config = dict(
    n_layer=10,
    d_model=224,
    n_head=4,
    n_kv_head=4,
    head_dim=64,
    d_mlp=576,
    vocab_size=1420,
    activation='swiglu',
    norm='rmsnorm',
    norm_place='pre',
    norm_eps=1e-06,
    positions='rope',
    rope_base=10000.0,
    rope_fraction=0.75,
    qk_norm=False,
    attn_scale=0.125,
    bias='none',
    tie_embeddings=False,
    parallel_block=False,
    init='normal',
    init_std_qkv=0.0397,
    init_std_o=0.0493,
    init_std_up=0.0568,
    init_std_down=0.0568,
    optimizer='muon_variant',
    lr=0.00728,
    beta1=0.95,
    weight_decay=0.0,
    lr_head=0.00738,
    grad_clip=2.0,
    warmup_steps=200,
    schedule='wsd',
    decay_fraction=1.0,
    decay_shape='linear',
    final_lr_fraction=0.05,
    batch_tokens=32768,
    seq_len=1024,
    doc_mask=True,
    train_tokens=170200000,
    steps=5195,
    dataset='wikipedia_en',
)
Each number is 50 + 10 x the weight over its row's rms, rounded and kept within 0 to 99. Layers, rows and columns count from 0. The size before them is the row's rms in percent of the matrix's.

# up: layer 2 MLP up, 576x224, rms 0.0568, rows 155-194, columns 112-167
# down: layer 2 MLP down (transposed), 576x224, rms 0.0569, rows 155-194, columns 112-167
# gate: layer 2 MLP gate, 576x224, rms 0.0568, rows 156-195, columns 112-167
up155 103:35 46 68 34 50 51 42 43 35 49 30 52 56 61 56 28 61 52 48 61 54 40 54 49 55 67 59 40 37 49 65 35 46 46 49 48 52 52 38 47 57 52 50 63 29 54 50 43 50 49 42 62 47 68 58 34
down155 102:59 63 54 44 65 46 61 41 44 49 39 55 44 38 28 59 59 65 54 45 74 37 35 29 68 62 47 60 74 40 56 37 46 45 55 62 55 30 46 42 57 31 39 55 43 46 53 48 45 56 38 57 58 52 55 41
gate156 095:60 74 48 58 59 56 30 34 51 40 65 45 47 54 42 49 52 40 32 47 50 53 33 54 55 53 53 58 43 55 58 56 40 55 43 58 54 73 61 41 53 47 51 55 41 53 43 62 48 58 37 53 45 33 54 48
up156 106:40 41 39 36 33 66 41 51 55 66 45 50 36 70 52 37 32 76 54 59 37 49 59 50 52 51 49 42 47 29 43 52 47 58 40 52 43 44 42 51 60 63 46 58 60 32 65 38 58 45 59 52 55 55 48 53
down156 101:49 66 41 43 40 50 42 56 54 48 50 33 65 50 45 46 57 55 58 53 40 51 59 39 60 43 56 43 58 51 36 58 19 55 53 54 51 49 32 67 62 45 62 48 64 64 48 45 41 47 58 51 35 46 48 36
gate157 097:47 52 46 65 56 37 76 44 25 58 40 62 49 69 53 75 56 46 64 69 45 50 49 52 51 49 47 47 48 40 64 36 56 51 50 68 39 51 42 37 58 50 53 27 53 59 51 48 31 58 48 39 50 45 46 41
up157 101:37 55 55 54 33 46 48 41 53 36 51 52 26 19 45 43 47 65 40 53 43 30 50 53 48 56 40 73 50 44 52 37 56 49 44 64 57 61 41 39 61 44 45 55 57 58 51 53 65 60 48 46 45 51 48 51
down157 101:62 72 32 65 63 40 44 44 49 56 42 74 53 45 62 64 63 51 59 57 44 39 62 40 57 62 62 24 47 48 54 44 61 61 56 53 36 33 54 41 49 47 45 50 75 40 34 53 52 47 45 64 48 47 37 32
gate158 099:53 38 52 39 58 50 57 40 45 61 51 44 54 71 40 67 48 43 43 53 32 56 30 41 46 51 56 52 51 64 46 50 55 33 43 51 43 51 46 57 56 70 49 41 56 57 66 69 51 45 45 45 60 45 45 56
up158 096:63 27 42 64 70 52 43 35 51 43 47 55 60 49 43 47 31 39 42 32 49 52 30 48 55 41 50 51 58 32 46 51 30 62 54 58 39 56 57 50 70 39 53 64 50 42 52 54 60 51 53 56 36 38 56 59
down158 096:62 49 75 70 56 50 61 58 35 66 47 64 63 44 58 51 44 52 35 53 54 47 58 58 47 41 63 57 51 30 39 50 31 45 54 45 49 36 41 41 39 34 39 45 56 37 57 49 45 61 62 51 50 41 60 38
gate159 103:50 65 63 57 36 48 34 43 37 50 35 32 48 41 44 49 50 69 46 43 36 48 52 37 61 53 47 29 55 48 30 44 54 53 50 40 36 50 62 48 52 47 36 27 49 27 58 43 62 46 43 26 54 49 64 46
up159 096:55 50 46 63 47 36 50 51 53 27 52 54 59 25 33 36 68 49 44 58 48 49 37 60 47 50 26 57 57 27 48 54 48 50 43 44 38 47 41 66 33 31 55 49 52 31 56 52 52 47 64 35 44 46 46 49
down159 100:70 59 48 38 44 58 29 60 40 54 62 45 36 49 48 56 54 52 57 42 51 48 63 45 54 64 55 44 59 41 44 36 61 37 51 47 46 42 59 37 54 54 46 40 54 35 72 51 50 56 63 55 50 51 37 53
gate160 101:54 53 71 48 56 48 56 58 42 58 47 56 73 62 34 58 39 53 47 70 59 62 67 79 52 37 55 45 79 43 45 53 60 46 50 48 53 55 30 46 58 47 60 46 48 48 55 61 63 59 50 41 58 65 53 57
up160 099:46 48 37 53 52 55 42 50 44 38 65 54 57 58 51 44 37 44 57 51 53 53 57 41 55 41 60 34 48 52 47 61 59 58 51 24 77 66 51 48 46 42 49 34 50 68 44 44 54 44 68 49 37 69 46 48
down160 101:62 60 59 42 50 71 50 43 32 35 62 41 53 44 56 54 42 36 65 60 46 38 62 53 53 54 51 62 38 35 57 56 41 61 44 39 51 60 41 62 61 59 59 64 46 49 45 61 49 55 54 42 39 66 59 47
gate161 094:55 39 42 50 39 47 29 54 75 41 76 59 60 43 45 34 50 47 56 54 43 52 51 38 60 38 46 45 55 54 58 30 68 72 53 46 47 65 48 40 58 45 33 46 38 47 52 72 39 54 55 49 35 61 42 37
up161 096:58 54 50 50 58 44 47 66 53 55 58 60 51 47 63 66 50 39 57 43 29 61 65 48 47 58 51 50 42 54 55 43 61 58 49 46 74 52 32 36 47 59 49 57 74 55 44 51 44 37 44 60 37 68 34 60
down161 100:53 55 40 43 56 46 48 35 57 42 52 68 60 46 53 59 61 65 51 55 45 44 42 55 49 56 55 51 50 40 45 54 40 36 44 52 58 52 41 55 42 56 51 39 62 51 65 29 49 57 36 67 41 40 33 70
gate162 104:69 45 40 56 54 47 65 37 50 33 67 40 55 54 72 58 54 39 56 43 32 42 50 36 52 45 57 48 53 48 40 44 42 64 63 60 39 65 44 49 57 57 40 48 67 40 41 27 45 64 60 48 62 47 51 40
up162 102:39 64 61 75 57 52 48 63 55 44 35 46 62 49 49 38 41 49 49 40 60 39 54 65 65 40 55 30 41 49 48 47 64 67 51 34 50 50 64 38 49 35 47 59 44 48 56 35 57 55 43 60 52 36 54 55
down162 103:54 58 39 63 40 51 51 39 54 33 69 41 61 59 58 36 54 36 39 48 52 49 49 55 33 58 67 41 36 46 47 43 51 54 51 53 36 62 54 57 41 35 40 50 49 48 41 41 53 63 62 50 60 51 36 60
gate163 100:32 50 49 65 55 58 48 58 53 46 46 26 47 65 53 42 63 46 61 41 40 48 49 60 50 49 59 55 43 28 40 40 36 62 39 52 61 49 67 43 53 31 54 62 44 61 36 44 32 52 59 44 37 56 48 40
up163 094:58 53 52 41 49 43 52 44 36 38 63 49 42 50 70 53 62 64 63 62 43 58 44 55 54 52 51 49 64 74 49 64 38 59 53 52 50 46 45 28 46 67 51 53 61 51 71 60 69 51 51 64 67 60 50 36
down163 098:53 54 45 51 44 57 44 63 53 51 35 54 50 57 58 49 65 62 57 50 50 49 38 46 55 46 49 47 49 53 52 61 46 57 53 63 52 49 53 48 31 48 41 44 69 40 38 49 50 62 46 61 38 55 40 48
gate164 099:60 44 40 44 48 67 72 47 55 48 60 43 41 48 41 51 71 35 47 48 47 32 55 54 70 66 53 38 50 57 47 58 37 49 28 63 65 50 40 32 52 69 37 67 59 58 48 38 65 55 61 51 39 50 52 57
up164 107:41 64 57 58 58 53 58 46 51 54 55 40 68 56 61 63 34 38 39 38 22 58 50 48 58 39 67 53 58 49 57 66 49 41 60 47 37 48 43 46 46 57 55 49 50 60 55 40 45 35 46 55 65 49 34 57
down164 106:26 52 66 36 46 50 47 61 56 62 54 58 61 57 29 46 48 49 60 69 51 44 64 39 42 43 45 58 44 60 51 36 54 54 62 65 45 60 60 51 42 25 64 46 48 56 50 50 61 47 37 56 53 45 49 46
gate165 102:56 43 52 50 55 44 39 46 59 51 44 69 57 39 57 65 36 58 47 54 50 31 43 57 53 35 58 51 69 47 51 62 56 52 71 57 63 39 77 44 50 45 60 39 70 53 45 51 50 48 61 43 53 38 51 45
up165 101:50 50 53 64 45 57 58 53 55 58 43 52 64 41 48 42 37 46 66 41 48 39 47 56 57 39 45 33 56 42 34 58 41 67 37 57 54 51 85 37 51 69 36 48 61 47 60 61 64 36 56 56 45 67 49 56
down165 099:54 43 57 32 56 60 34 42 50 34 58 47 43 50 39 49 49 50 45 34 64 38 47 51 46 39 31 42 46 60 46 52 42 50 55 48 44 68 61 45 68 25 52 50 51 62 35 38 47 49 55 27 67 35 45 53
gate166 093:47 50 48 58 61 67 23 36 54 46 56 55 39 48 54 62 48 73 58 51 40 61 53 41 54 69 59 57 28 70 45 48 37 57 34 29 40 48 71 55 45 51 33 40 32 43 50 52 47 57 65 57 31 65 61 52
up166 092:55 39 36 49 59 56 50 55 46 53 53 40 47 28 36 49 66 53 61 47 55 62 57 39 54 57 69 57 31 57 70 56 48 49 39 52 29 28 55 54 47 63 38 42 46 58 26 43 40 48 48 37 26 53 38 51
down166 093:33 55 26 48 41 60 54 39 67 48 58 50 50 58 43 39 61 43 56 59 49 31 55 47 43 54 47 58 68 48 37 56 75 37 60 52 38 61 40 39 47 36 62 47 58 59 34 55 61 38 42 47 54 39 46 54
gate167 103:44 50 49 32 31 32 42 49 58 62 38 38 56 44 43 54 63 74 50 55 27 56 44 26 55 59 56 58 60 57 41 54 73 61 37 65 51 50 50 49 70 58 52 46 73 46 43 54 53 57 56 67 55 46 51 35
up167 104:53 59 37 55 52 59 62 40 47 45 36 51 49 59 62 38 64 54 40 58 35 64 30 59 39 54 67 35 59 38 39 54 54 64 51 49 53 38 54 65 51 39 56 47 56 53 57 45 42 51 61 51 52 44 38 51
down167 104:55 56 62 48 43 59 52 55 46 43 70 47 45 37 36 61 56 55 52 58 37 41 30 33 50 49 50 62 46 35 40 70 38 56 53 50 47 45 47 43 49 58 60 32 66 50 60 38 52 68 46 43 53 53 70 41
gate168 102:41 47 48 41 39 28 49 58 52 51 43 32 59 34 49 75 44 52 52 40 56 51 67 40 33 54 43 45 43 51 41 61 56 60 47 41 47 51 28 61 53 39 30 40 52 34 57 47 63 68 62 71 54 24 43 46
up168 101:50 44 55 39 52 52 68 42 32 39 48 70 46 41 59 54 46 45 55 62 40 39 63 55 47 42 49 43 53 44 52 45 72 52 56 49 44 53 70 35 48 41 67 52 70 39 54 53 49 44 50 39 63 28 49 61
down168 102:53 55 58 54 50 61 58 35 56 51 62 59 62 33 50 48 50 53 41 38 39 44 46 56 53 59 55 46 46 56 57 39 41 41 65 57 27 41 57 53 57 48 66 60 69 52 51 36 37 37 35 40 50 57 64 45
gate169 103:60 48 60 53 49 41 64 34 37 44 45 44 47 49 56 60 46 71 54 42 36 57 70 38 56 38 55 34 37 45 59 55 49 54 52 57 43 77 44 47 37 37 44 62 52 57 46 47 43 73 59 49 49 47 43 51
up169 098:63 34 55 48 56 59 47 54 62 34 49 47 49 43 46 49 58 53 56 53 20 55 55 62 48 25 43 36 64 60 50 35 52 73 34 20 59 54 65 54 50 39 54 38 47 39 75 55 42 39 61 46 47 44 54 66
down169 104:41 57 48 65 51 51 67 58 46 38 29 57 45 39 67 48 62 55 66 39 39 34 49 62 61 45 47 52 42 53 43 38 49 51 43 61 47 63 59 51 68 44 42 42 58 55 62 50 76 69 55 54 33 37 35 46
gate170 097:55 57 48 61 72 42 65 39 51 46 56 60 71 57 35 76 50 44 48 40 36 47 46 44 63 62 60 56 46 45 67 53 47 59 45 66 57 61 41 39 61 44 44 48 31 47 44 44 54 62 54 55 54 55 55 67
up170 095:33 53 60 38 44 57 19 59 36 57 60 40 60 46 55 52 47 57 52 44 46 44 68 58 53 46 28 31 50 67 18 44 66 37 54 44 57 31 52 50 46 51 41 58 64 41 53 58 41 45 42 37 48 50 45 48
down170 095:60 54 55 54 61 44 59 50 41 47 54 49 67 54 63 69 37 49 53 51 42 46 56 41 52 69 57 44 54 43 57 63 31 52 31 51 60 61 46 47 50 61 41 54 40 32 46 30 45 45 74 54 52 72 78 58
gate171 101:53 34 54 49 59 49 55 47 67 60 59 67 54 46 38 49 53 47 64 48 46 59 41 45 60 66 51 66 53 48 58 37 77 44 41 50 60 42 53 52 58 41 52 59 48 25 61 55 33 49 58 49 55 47 18 42
up171 095:49 59 46 45 50 38 63 51 68 60 62 59 40 39 47 53 57 34 51 45 46 43 49 55 45 39 54 50 55 49 29 60 45 54 36 69 36 46 59 38 59 49 38 45 41 38 55 56 49 37 37 44 43 52 48 38
down171 103:52 44 67 60 53 53 55 67 61 59 57 72 48 30 42 48 58 49 45 68 48 56 40 53 34 63 66 56 51 58 57 38 33 32 31 42 59 53 40 59 37 54 52 68 55 41 75 43 45 56 52 52 41 47 43 55
gate172 101:59 49 42 70 40 57 72 53 59 46 35 49 38 57 71 52 58 47 59 48 45 48 50 53 48 35 46 41 59 58 55 48 55 55 45 26 56 59 47 54 44 42 36 33 55 44 57 83 47 34 58 50 62 60 37 41
up172 105:60 57 33 59 53 60 28 47 60 42 46 61 38 45 45 47 53 66 32 43 34 50 61 66 79 64 35 43 48 63 54 48 43 55 41 33 45 58 45 47 43 44 40 50 50 54 40 54 62 62 44 49 50 48 47 39
down172 106:42 50 55 30 51 35 50 63 59 64 46 49 38 61 33 71 48 46 38 58 52 50 49 50 45 49 42 45 54 58 46 78 45 38 39 60 41 41 56 52 64 41 48 49 44 52 39 50 40 46 47 33 50 40 51 51
gate173 107:54 32 51 50 61 40 64 49 51 50 41 39 59 62 54 49 63 55 38 70 44 38 56 69 33 47 48 38 41 47 56 55 49 46 38 44 42 51 53 50 58 49 44 49 50 51 73 42 51 56 60 47 49 55 35 51
up173 104:46 57 50 50 44 52 39 54 40 68 62 53 49 70 53 45 54 59 59 44 60 56 45 44 49 55 63 41 31 52 37 59 41 38 49 66 52 50 56 49 25 52 53 52 52 49 44 57 49 52 52 35 43 55 66 59
down173 104:52 51 56 48 75 48 56 47 37 31 45 44 34 60 45 52 57 49 59 66 56 45 56 39 52 59 40 42 68 39 32 47 42 60 43 53 42 53 47 50 63 40 56 51 46 39 59 62 35 45 53 27 46 43 62 37
gate174 106:53 48 48 44 52 59 41 63 42 50 40 52 46 61 50 38 53 49 43 46 48 68 60 63 45 38 54 54 53 72 62 49 53 52 37 62 61 55 37 66 38 49 64 50 55 48 49 61 61 61 36 51 29 43 54 62
up174 106:48 44 66 37 57 62 49 61 49 57 29 57 28 37 55 45 45 48 66 52 46 56 54 44 51 58 54 43 72 62 54 34 44 51 52 59 61 37 41 54 55 55 63 31 51 36 38 57 58 55 45 50 44 54 58 35
down174 108:45 40 56 39 33 58 20 65 33 41 40 69 40 42 65 39 44 69 56 43 51 51 45 49 48 38 62 30 43 47 45 61 40 58 52 39 40 44 58 38 37 56 44 46 59 50 37 55 53 42 39 47 48 43 48 58
gate175 099:45 34 67 55 71 45 57 52 53 37 49 58 61 45 32 50 53 42 43 59 45 42 53 39 45 48 46 44 53 37 50 62 65 60 45 57 48 63 49 54 36 63 56 60 56 39 58 48 56 44 59 53 59 61 36 58
up175 101:49 54 40 29 42 55 51 76 58 65 62 61 50 47 54 44 55 53 33 48 66 37 58 39 44 37 52 48 41 54 53 43 59 70 54 41 45 41 38 47 48 39 46 35 52 47 43 64 41 38 42 20 73 67 60 45
down175 101:55 81 52 36 56 45 62 58 63 42 38 46 57 51 51 49 42 65 42 52 63 60 43 60 38 71 62 39 51 67 45 47 42 55 45 42 42 27 48 22 56 56 50 52 55 54 48 47 44 48 59 61 63 55 47 33
gate176 100:60 57 47 60 42 58 56 64 39 40 54 33 58 50 61 45 48 55 32 30 49 69 65 51 50 30 62 28 54 55 53 60 55 55 54 36 34 42 35 54 59 52 51 63 55 57 44 38 69 58 47 39 57 71 45 58
up176 102:82 38 38 74 56 45 55 53 51 54 57 58 35 40 53 54 41 19 34 38 39 43 53 64 53 54 63 54 37 57 65 34 60 67 50 48 39 41 62 72 44 56 19 52 36 40 40 44 54 73 59 54 49 44 46 55
down176 098:58 40 54 60 40 54 50 54 40 70 43 56 49 49 37 60 57 49 41 50 45 32 57 60 49 74 55 45 48 42 58 42 42 41 66 50 42 58 39 50 44 70 43 31 65 48 53 50 40 63 74 50 49 44 46 40
gate177 105:45 56 53 39 55 45 62 44 57 52 39 61 60 44 66 59 50 48 44 51 57 49 39 59 56 53 42 51 47 69 40 50 52 48 37 46 61 51 49 62 35 52 60 35 44 39 58 42 49 65 60 50 54 38 51 54
up177 108:51 37 56 47 52 46 53 44 53 42 33 64 46 61 42 58 53 47 61 44 26 53 37 52 60 52 40 59 50 53 35 56 64 54 40 60 51 46 35 67 32 45 42 31 53 37 41 47 42 64 68 41 51 37 53 57
down177 103:50 43 50 52 59 69 38 45 50 60 58 44 48 74 59 58 48 48 60 60 53 60 44 36 69 59 42 66 32 53 30 48 80 46 49 56 44 47 38 40 61 43 54 34 44 58 42 54 43 49 39 48 52 60 55 49
gate178 102:55 54 57 56 37 52 56 58 43 38 59 55 41 56 62 58 56 36 61 41 48 54 42 56 54 46 52 60 54 44 56 62 64 51 38 33 35 62 40 39 42 55 63 52 45 73 66 49 34 61 55 24 25 42 62 58
up178 099:50 65 49 43 43 43 47 38 53 45 54 49 52 48 56 36 62 74 55 48 46 44 57 61 33 55 49 49 44 41 59 48 63 58 43 65 60 50 61 66 65 44 56 49 59 30 55 61 67 59 51 65 49 57 22 44
down178 101:64 55 59 48 60 36 35 52 31 56 50 54 50 56 55 41 56 41 60 32 43 60 60 47 64 43 54 48 47 38 52 26 73 63 47 49 34 47 56 57 57 46 50 52 43 55 29 62 57 50 58 65 51 55 53 46
gate179 094:39 53 57 36 68 54 60 51 32 50 65 31 51 53 56 31 49 55 47 48 59 51 59 46 38 56 46 55 66 37 50 55 49 54 48 45 48 59 53 48 71 48 77 46 66 49 50 56 41 44 54 48 48 61 57 57
up179 092:57 58 42 49 49 41 58 53 43 54 44 37 34 54 52 51 46 44 34 62 39 53 53 46 49 53 62 57 36 55 55 35 35 53 64 62 58 39 56 45 37 35 52 63 42 49 41 62 42 53 48 61 56 62 58 58
down179 094:55 57 48 63 49 50 45 48 49 64 56 65 42 64 65 46 38 47 63 60 42 59 42 43 56 50 55 42 42 59 39 45 45 50 58 50 63 52 79 64 53 37 57 52 49 48 50 49 55 48 51 52 58 58 64 69
gate180 089:57 55 55 35 62 58 39 40 49 69 45 44 44 39 57 52 43 50 43 54 34 41 31 62 60 37 44 50 51 48 47 61 50 54 40 54 50 16 55 46 68 56 75 63 40 69 59 57 40 27 47 48 52 58 51 49
up180 099:21 48 67 29 60 48 46 53 39 50 54 53 64 47 53 39 57 47 51 51 29 46 49 44 68 31 41 31 42 48 67 53 37 46 43 28 44 34 48 52 58 47 55 50 41 54 71 47 39 35 49 48 42 53 58 60
down180 098:46 39 43 39 61 46 64 45 31 52 55 44 46 26 53 44 53 50 65 64 46 61 48 60 64 40 66 60 65 47 43 52 34 46 51 51 56 48 33 50 47 42 46 45 40 54 59 52 34 42 42 44 34 58 53 41
gate181 101:65 60 52 31 31 49 29 40 49 48 40 49 43 45 36 56 59 51 57 48 66 37 46 46 52 65 67 47 47 31 55 61 56 49 42 44 50 59 45 60 56 46 48 50 61 41 49 50 45 64 44 59 67 45 35 34
up181 101:30 57 54 62 50 40 50 59 67 41 60 25 39 38 50 51 54 48 25 54 29 55 53 37 50 49 61 48 33 47 52 35 58 49 61 59 57 67 42 62 53 45 55 49 59 45 47 37 45 52 48 43 47 63 52 65
down181 098:45 39 54 55 56 60 58 39 46 51 49 57 56 42 49 36 42 45 56 48 53 47 57 59 46 31 57 41 59 49 48 51 40 46 55 56 49 63 52 63 46 14 52 45 47 65 43 56 48 56 52 67 56 52 62 49
gate182 109:65 42 53 34 40 51 61 59 45 65 65 46 26 53 60 62 57 39 44 47 56 39 48 34 54 46 54 40 50 67 46 56 54 69 43 45 32 52 38 55 37 58 41 55 45 38 42 46 61 57 61 63 51 55 51 65
up182 108:21 49 59 38 58 62 30 47 43 52 52 27 42 53 51 48 46 63 58 50 51 52 45 64 68 77 49 64 38 43 53 53 58 43 50 46 48 65 57 51 48 50 38 74 63 51 47 53 44 52 38 47 56 34 51 42
down182 105:74 49 56 33 55 27 30 46 58 51 42 39 40 48 51 54 47 50 48 55 36 43 35 38 35 41 50 49 58 54 32 26 60 71 60 52 61 47 34 44 70 55 50 64 49 30 47 50 60 55 45 45 45 60 60 60
gate183 103:55 39 52 58 46 37 50 30 57 35 38 43 31 54 57 60 44 43 60 76 45 62 55 43 40 46 51 55 53 64 53 69 45 56 46 55 52 40 54 46 39 47 52 37 58 58 61 43 41 53 59 46 59 45 48 39
up183 097:56 68 55 52 43 58 41 54 56 46 42 50 46 64 38 53 57 47 56 57 54 32 37 65 55 39 38 71 40 64 49 46 56 52 61 41 48 46 56 48 46 41 68 43 58 39 39 48 63 47 55 35 50 43 37 50
down183 097:33 48 63 67 52 52 54 45 48 63 55 42 54 32 34 37 50 66 36 41 35 60 54 31 46 52 38 48 49 52 62 62 47 36 53 42 59 52 61 58 44 47 54 55 56 54 63 53 54 38 57 47 56 49 52 49
gate184 103:45 53 50 64 44 44 39 62 54 46 53 53 41 48 53 56 42 38 66 72 35 40 60 44 46 44 51 52 67 31 67 44 53 69 46 54 49 71 64 46 61 58 54 59 44 59 37 63 51 28 54 35 69 69 47 45
up184 095:50 57 52 43 49 53 27 28 51 52 57 70 55 55 27 57 54 53 56 76 69 43 46 59 48 46 40 49 68 42 45 58 48 63 40 52 52 71 63 69 49 41 29 28 47 59 51 43 60 53 54 52 60 51 35 61
down184 100:51 67 70 51 58 47 51 41 75 64 25 47 46 61 66 58 58 39 35 45 50 67 65 49 32 41 56 39 55 43 36 42 52 58 53 55 49 54 67 56 47 47 52 59 52 53 50 45 42 48 49 62 46 70 59 33
gate185 101:42 61 55 46 68 43 50 52 45 44 55 45 61 18 48 57 59 47 48 51 49 51 64 40 35 52 55 32 57 53 63 50 46 73 47 67 42 45 46 46 51 57 53 59 51 29 39 44 54 53 58 39 39 48 46 47
up185 102:46 61 65 68 34 61 31 48 32 34 53 45 37 41 42 53 50 56 37 69 37 46 60 59 65 45 53 52 66 41 56 38 54 65 51 50 49 46 56 56 78 35 54 55 55 46 58 57 60 54 45 42 58 55 58 33
down185 099:36 67 41 60 47 42 50 58 63 43 55 42 52 48 50 53 53 53 50 36 54 58 31 79 37 59 63 52 52 41 57 40 69 49 59 46 63 59 54 47 80 52 57 49 40 35 42 38 51 45 44 47 59 60 43 60
gate186 101:65 50 47 50 47 57 39 42 54 51 59 48 19 58 39 42 41 45 60 28 58 42 55 58 59 45 59 25 43 50 58 54 44 49 67 64 52 69 53 62 31 39 52 57 51 52 47 60 62 59 56 39 48 46 59 39
up186 101:50 56 36 49 42 34 66 54 44 59 47 38 75 34 49 46 68 63 56 58 48 58 49 71 45 49 44 70 36 46 48 37 58 61 46 40 57 46 53 55 57 42 53 41 53 55 63 48 54 51 41 49 59 45 54 59
down186 103:58 60 49 50 34 46 52 51 53 43 58 48 52 47 46 42 66 57 61 38 46 50 45 52 46 32 57 48 49 32 55 52 57 54 52 43 57 53 53 46 35 47 51 36 42 45 48 51 70 51 53 33 51 55 45 54
gate187 096:53 35 48 42 63 47 57 54 61 46 57 51 46 43 52 46 43 67 71 39 52 46 44 33 51 37 60 56 54 30 69 56 53 34 59 40 56 58 63 52 38 56 35 21 55 57 51 56 55 29 61 49 45 48 41 51
up187 093:40 59 58 44 43 43 58 55 45 56 52 38 44 27 49 56 55 61 55 56 44 50 62 46 39 55 49 50 45 54 42 52 47 53 35 31 48 44 55 55 24 58 56 64 55 65 43 43 49 56 35 50 56 46 69 35
down187 097:52 49 53 40 49 58 42 34 48 60 58 63 52 63 56 34 46 54 32 44 58 50 40 52 40 50 55 57 53 48 59 61 50 39 64 47 54 49 43 47 38 57 53 42 45 60 36 65 54 27 65 34 38 49 51 44
gate188 101:42 48 60 43 59 50 74 66 49 52 45 45 54 57 67 49 70 61 58 45 29 64 37 45 45 54 49 43 61 63 42 43 42 49 30 52 55 55 62 61 50 59 58 60 50 60 39 54 29 50 50 45 51 44 66 50
up188 100:47 77 47 44 46 58 39 60 53 52 60 58 31 59 50 52 43 40 54 76 50 23 50 69 39 24 54 52 51 40 48 44 65 59 56 53 37 55 51 49 54 49 64 51 39 40 57 50 46 50 48 52 35 53 58 30
down188 099:52 36 66 54 21 39 40 64 58 58 41 56 61 55 47 50 40 52 43 45 19 67 15 53 43 58 49 67 44 41 63 50 34 40 53 56 45 45 47 58 64 54 33 46 66 57 58 45 34 55 54 45 61 53 65 55
gate189 104:43 45 60 83 51 51 32 56 67 44 59 53 43 55 37 33 44 48 52 35 47 68 32 49 48 44 36 49 50 70 49 48 59 64 68 35 55 33 43 22 31 34 48 46 33 56 48 59 62 36 48 54 55 49 28 56
up189 102:59 47 50 56 57 64 34 22 64 60 34 33 52 39 27 35 49 58 46 49 54 47 42 50 63 41 64 55 55 65 56 43 45 51 55 41 43 49 49 53 58 65 41 37 37 53 38 59 54 50 48 30 63 34 38 29
down189 105:52 33 30 51 53 27 55 41 40 57 52 40 49 61 56 38 33 47 40 35 42 42 64 54 50 50 49 44 45 74 26 37 57 50 50 66 32 55 50 55 61 42 44 47 58 54 48 43 55 57 56 75 52 43 50 61
gate190 097:70 48 55 56 37 51 50 50 47 55 43 65 48 46 45 40 42 51 65 45 43 46 40 49 69 64 64 38 75 60 52 69 52 62 54 42 58 53 43 63 54 53 54 52 46 55 45 39 30 59 66 54 42 36 55 55
up190 097:42 44 36 48 53 51 57 47 62 64 50 35 36 56 70 41 36 46 57 30 35 55 41 57 55 33 56 57 39 59 57 63 40 58 41 54 60 50 43 30 51 55 51 39 44 58 65 64 52 58 24 45 49 51 64 46
down190 099:47 44 51 54 72 40 51 46 51 35 23 44 48 44 54 49 50 55 37 24 64 45 58 44 38 44 49 60 51 47 55 39 49 47 51 57 51 37 55 38 58 75 65 68 43 49 62 57 45 48 37 37 47 34 48 57
gate191 100:32 48 43 49 56 60 62 44 32 36 46 51 59 61 74 47 52 53 52 59 50 36 46 50 69 61 46 60 29 62 52 50 59 52 37 64 44 49 55 44 50 64 28 49 47 74 52 42 55 55 51 44 52 62 51 48
up191 099:50 49 48 37 47 57 60 69 37 38 71 51 55 56 53 67 51 31 52 29 45 40 47 50 58 51 45 49 44 55 41 25 48 42 68 34 43 41 51 46 53 48 75 61 55 61 50 56 60 57 43 59 46 52 47 57
down191 096:56 37 44 43 61 63 53 50 56 42 48 50 49 62 62 36 54 50 69 50 35 41 56 62 43 37 54 38 60 47 58 50 44 49 38 49 56 60 45 59 62 46 40 41 77 37 49 75 64 48 42 58 62 51 49 48
gate192 095:60 60 41 65 62 59 57 32 48 60 38 64 66 64 46 50 45 47 57 24 53 47 67 34 44 68 57 68 42 39 60 41 55 56 46 52 44 63 54 41 42 38 50 35 60 43 47 58 37 49 48 63 50 45 37 44
up192 105:41 45 73 34 53 56 57 54 64 44 63 47 50 31 36 48 33 55 50 61 47 53 71 70 65 50 60 36 54 66 41 47 48 45 63 48 50 43 46 41 67 59 56 45 62 43 51 45 39 54 33 37 53 43 43 50
down192 106:41 67 74 54 55 50 49 45 69 43 37 48 40 39 55 47 53 54 49 40 50 44 41 52 58 36 52 26 44 55 35 36 46 72 60 56 55 61 42 55 43 45 37 47 54 42 52 47 48 47 35 32 41 31 67 48
gate193 099:51 45 55 47 47 51 47 58 51 49 45 60 66 55 37 44 41 46 63 58 35 66 69 39 62 53 18 48 55 47 35 46 47 50 54 50 46 58 46 42 74 57 50 57 37 56 60 64 38 52 36 51 52 50 57 46
up193 097:44 64 37 50 36 45 57 51 40 51 36 40 48 59 52 39 48 46 49 71 54 41 55 41 38 45 44 46 58 49 44 50 38 62 54 39 36 47 49 48 62 36 41 47 57 44 56 64 57 48 64 54 51 09 46 46
down193 097:60 55 40 54 69 43 35 55 46 67 38 59 47 61 51 50 49 43 68 70 54 59 60 42 51 26 72 50 50 60 56 67 66 67 58 30 46 55 40 63 39 55 56 60 50 47 39 33 38 45 50 44 55 37 53 41
gate194 109:40 49 51 52 48 35 62 32 46 53 41 59 53 57 41 54 59 38 57 46 36 45 55 61 56 52 29 64 37 46 50 36 52 50 42 56 67 40 48 50 39 54 49 28 55 36 67 51 46 50 59 55 60 49 49 52
up194 103:58 44 66 47 52 46 61 45 60 45 46 37 57 44 50 49 50 55 69 56 45 68 60 48 52 56 46 66 57 57 37 54 69 49 66 53 50 41 25 47 43 37 61 64 50 52 49 34 47 48 38 39 38 55 55 35
down194 105:53 54 50 38 53 49 33 74 52 58 61 44 44 49 47 55 55 54 45 52 69 68 58 58 44 41 51 53 58 50 31 68 53 62 59 23 45 52 45 65 54 38 52 62 40 69 56 50 57 61 70 55 46 57 65 37
gate195 100:58 45 40 44 47 47 71 36 33 43 54 64 44 55 58 63 52 45 48 72 40 68 62 28 34 39 51 36 53 43 48 43 36 52 37 57 46 50 36 48 49 46 47 60 22 49 40 65 31 58 54 47 44 76 32 42